python train.py --norm="rmsnorm" --rope_fraction=0.5 --init_std_o=0.00447 --decay_shape="sqrt" --seq_len=1024 --doc_mask=true --train_tokens=125400000
Each number is 128 + 32 x the weight over its row's rms, rounded and kept within 0 to 255. Layers, rows and columns count from 0. Numbers have three digits each. The size before them is the row's rms in percent of the matrix's.

# layer 7 MLP down, 160x640, rms 0.0881, rows 131-159, columns 256-383
098:087075129142110109130109126120084147092136126109171124154114181107184128114125148154154143124125111128124200107127197197124095134112092098110124130066129155117132125128128131137093183125083107141185130163167111156125124130092134101206089091082224135131144129129216128129132163141105142101140131181145151037130124122123152133117123084151165174118098134127119084125123120179158171138159
100:096111127070148125126115129099168108163156130128118163075125148077129121120130077133110077130127116124087119075129127116101122141117134152112114123139127078134130129128166123166059052142117027154170128095104143168137137126105144118163106111111094119125104125121170126129113072130128151175113129138139113141126136153177147136143124129132124122103100134126134152140129071184054101221168
099:133134133166166090126115124160108121175119123107180133104140153094138131134051057072126084164128095128126136102125096154172149132116131097149138128149130130180131125128117125126138181149139085170145128113140115050128126131120123156211129146097191131127106156154191130128142138098126170167125128024147094107129132135152092108103105129130099079180127134121108159084127114108117219146085
097:109128126074157127125102128171141148110169116129137145065140153129142122125122068122126134136130124126136212060124142101150108140136175120149095131137124155088132133130084128114112096125144165078176128080157093158137124128095126123131089077093060136131094137138189131127129137122166197109127128157106125150129126112129082088167164104163126143090157119130115165083143169150105026121109
094:084201131145146127126131131164138053077100133123148115149145125079121139163104098132129082152128102128097104182128133129131127143111106166138128131130131140165131131128100125164153157101154205095116129164105105144140125119131135118173118136097063106127132146143156129130127127149217170090127131110111166120130132139134124180077082141105164208170135132120122074116124123128146048125094
102:183123129073132100123097126086085212130138121122136096106131121098131133126100128133135165137127126128107116127126182109173162139125141035133156127104127112156125129131174128139160169160136156072063130123163107050134133120106139107037100172129119091132106145143141128126125146111140137209133131147099184037131129129128170164145118085101095126026113128123111106175123137101171159169087
097:124080128109156083124117127098133103135152140132136147080115180102165135111105147136132118166127096129151188167122123102156137113141147128116136130119130129223129126129148128119116098117163217113081128119177086157123138125107132126061138138138118127129155138116151128127126200071051154119127134115146168001129126202121090155107170106117051105150109124131109135169135066153062056131133
101:098131126144091151126084132101134092156122131124146000170102134151107134157044130069121078089127127128144179137130176100137106128119158056124127126147125104146123130126128128133138079123076164122121129104149146126126130127138129145225164111137098116133153112150131127130126108124151187147129125102112075071131129033019167061085180108151143154132118120124127140130158087131146133150066
107:144148128162097130129123126173072095084172107138097099115127114150085127119110169105130107113127106127140080115128137118144113172132096163085135124160125102160126131128147130125140115150164065131184125122169097195130131124126126170135172086077109125122184099139152128127136165174180080060132133092152105187129128141109164063103177122145135035069120130131129119134132129088122083113141
101:068111129156160163137114125163119135137128121136143075123139112198201123153126093175136087187130117129133111119128169111071144084132153141138121130148130133105131132130103129079166135171114165096129128128099141090118138136113128123080142072161094139128127114143176125129142088157142138130120124156081072092129126096090081179142096095131131121136114131121121098108136165124155185141125
102:108070127131134125126173121116084071118161111133133091114123197097151130131102133149130168101128138128073095110131173099088148117109094147125126118116127128136126131129125129080120211087104084115149128189176164133128127116101125120059157146149131100126079120123128130130138130115113195092145127140147148112126124099095100153123185153090111223046142125121123155129133232062200127168165
099:115134131134126148124127129170158136095158130128143142175114255135141128166128095192119136098128132129107155161129152054076133156118105174121117128118135139158130130129108130105121089164081159133074127106131137154129121134120122144084127130165060122129068085124149128128123121153000110127127128098089116187126130177147128086123063202110079131167147118137111089146136193015101109084146
095:128070132130118132126161127073136094183168128129176178147128056114094129147205150142140109085130170126123134101131120142187151142094166120130099132132130167217127128129096127123153144087183161135102127154178141184132138126098120151124062082160137154125119139132184125129140157188132134135131128146166155181127134084113104182086118094110100141122119143127113157110125169119150115072150
097:141170125141150121132168128104147162112167120146116096133165161122130117116087156091105113080126081127144147103129144160143126147143130135132127129152128128109128129127166126124069119141211129117098128120095070167122146127073126132152110128156173139125103115138074131129137145189046155083119134162089124153130129120161145139115116184106210080158156123140127100134115212118097157189132
097:128136121102140110129121128141155189164130118132181129106139187156145128149090140160158182167128095126138119146129120119157073170132108126151104128139125129122134129127113133161079164113104094118180125113106155088129156138121130116127134128118082113130213126106114128127125160158106065153152126113175114099126132128103130097128138082156087119187110128133120167211125119154099152137095
104:082158129088112095124132127120084159121129116126199138196137156105117134074100145101125140091124188126143108041127112113095127115110176057075129128124130127150129129127110130119129132088103108121166129053104166125131129128123142106168125118133094123127142110117076125128128110139115109199124130168141143165129123117092181121071137144128095198090152128118131045228123087160122197142132
104:114154132103153105130146130154186190117170135125113137151134142094124121117119135152139105097129048129079118162128111070146100190105132127097107130196129132086124129125123126122200113124153132049171127094217158129131138117089120133139153194145097140127128113120074127129120149154117094120122128143203115125129121105104160142132095118098169141134097141130135080139133040117129118130176
100:086130128139125154127102126144046171118123119123078094188110069142110127129145126101140143075123113127100098118128203113100137164113168169116105129095129127025139123130149126084142144158094137147139129092096152072119128131110137119161110121090154132127097119128103128129134103141098120137136124128128061083123130073164137165107085085094152034100128122147107130162123161141162098158090
096:125191129143105182125148130118212122098163130121154175139140171157138138126134138113139057111126176130165143138128166159091165189121166105164141125094129149181128124129115130096240132107098190111164129151179198132122129121158110099129138189094089121129166112137126129127132089160088118144146129255081084092128129115150187125137133071084140111142113125131135073211103162132139143140116
096:139158133185159129125121130113094129150162100126105139166150138114125123149073115131135142107125133130084151151128166139181147156139126204098140132120123121072125131129111126083172145155160117090155128158162083106130136130165134060150120095137186134133147119146143128127128161165163144074116129197139159163127125171165198127159207155180164144130229129123107123163125204125147200094111
095:171088127162153146127128129141132167152146124152078090150137219094105132092138150136151179046127148129128108100126137137118106139114197107081144130068127142174136127129144128098118139072146077110067124149158095140129130121120135111124116137167152104130106129103048128129150163193093096166143129073147148156129130195119115202083179140143124122132144129130141065128139119172117144220181
101:135096136093109121127109127085097094177135128125114144143128141143127133160098140162120030174127062131134098166126083101100166113133150204131134129189129136135123129126184130156063128152075131156151129123091133150128104121104129116077128044154144128125161139127106130130120115093181182126100127195135117146125127093124189184087154084115184177117195133137126135131118170151114107100029
100:072152121080159063128095127126065110059093130129070179117145111152164126144080120166116147141126078127136126141129106129132103084126158056053146128069126134171130129130105128093160175112108134147132127081189067146121123139098128131037109178145166134130106134127179126126138167102113098104135130131058126115131124145117170125171097086126238218081136122124139104142130132115141019170199
098:097101125130143141129132129103145093088118120133076119108151171132102134137068151160140102091129109128088072210125082106163115180119138126077128133070127143105128127126139128170160098122137120092138128145126089101117125129137132103191104191176093104129106137129166131130130108108147199109113126139045045145124123202042145146123130070142099129138144134146144133139136165109118103137122
098:189216126197098119127104130109160190161155125128190171183130132151082119128142076182127077137130110128115137076126142123132114121124084159101142129143128110090135130126154124134149147151068172082146129127125195128125103126093122128169117097123085132122102109147144129130135103201197102115108133167148101091130126083124127095132130064165099093104137135124129112167124112130111161178112
101:100124125119121113128149131090117186107092136118156137164129105119132117132094161094130090102131104126172096174130071120062144150101164088109130128190128138117127126129115128065131032089143114108163127155173069114126135117111136166134105055131134126123116133109120128128124175147087153061120124145164151103126128107130115119171148133143127173110069127133117095139114120080136229142112
099:152147129077101081128148129155197167162130106115098129105108138125120119118187185183129125213127180126119142107129153135202108106122102149085171129159129147114140127128120129133078136168094115134069127102162185184128105133125119123028101089098155143126125120125139126128115116185124105148135132106107123104123130137113086110156131083110143133093109129136132164119135184165145186125093
102:096123127120163158128124125140173173110145128132186205121110125212129122138145143135115129083129138127196116131127105154116134189139056176169122124113129160156125129127127131113078092189138135113139127175147095102123121126120131109127137142074193126123122122149130128132128151139177150179134130211170164090130126075202136102091118166154119215129138126127127122126129111156153121172063
098:081111130168118123125185130176075141158121111127101126173116098095152126134092153163135110143129131129092128124127125136053104149138164139164138133172131135157133127129160127103170086104099154129092127143075128135122135124133142100129164149091114150129146143156126128127130113174114123086137130090080121062126126105188106065073114198105186116184156126128134150160133120138124150121088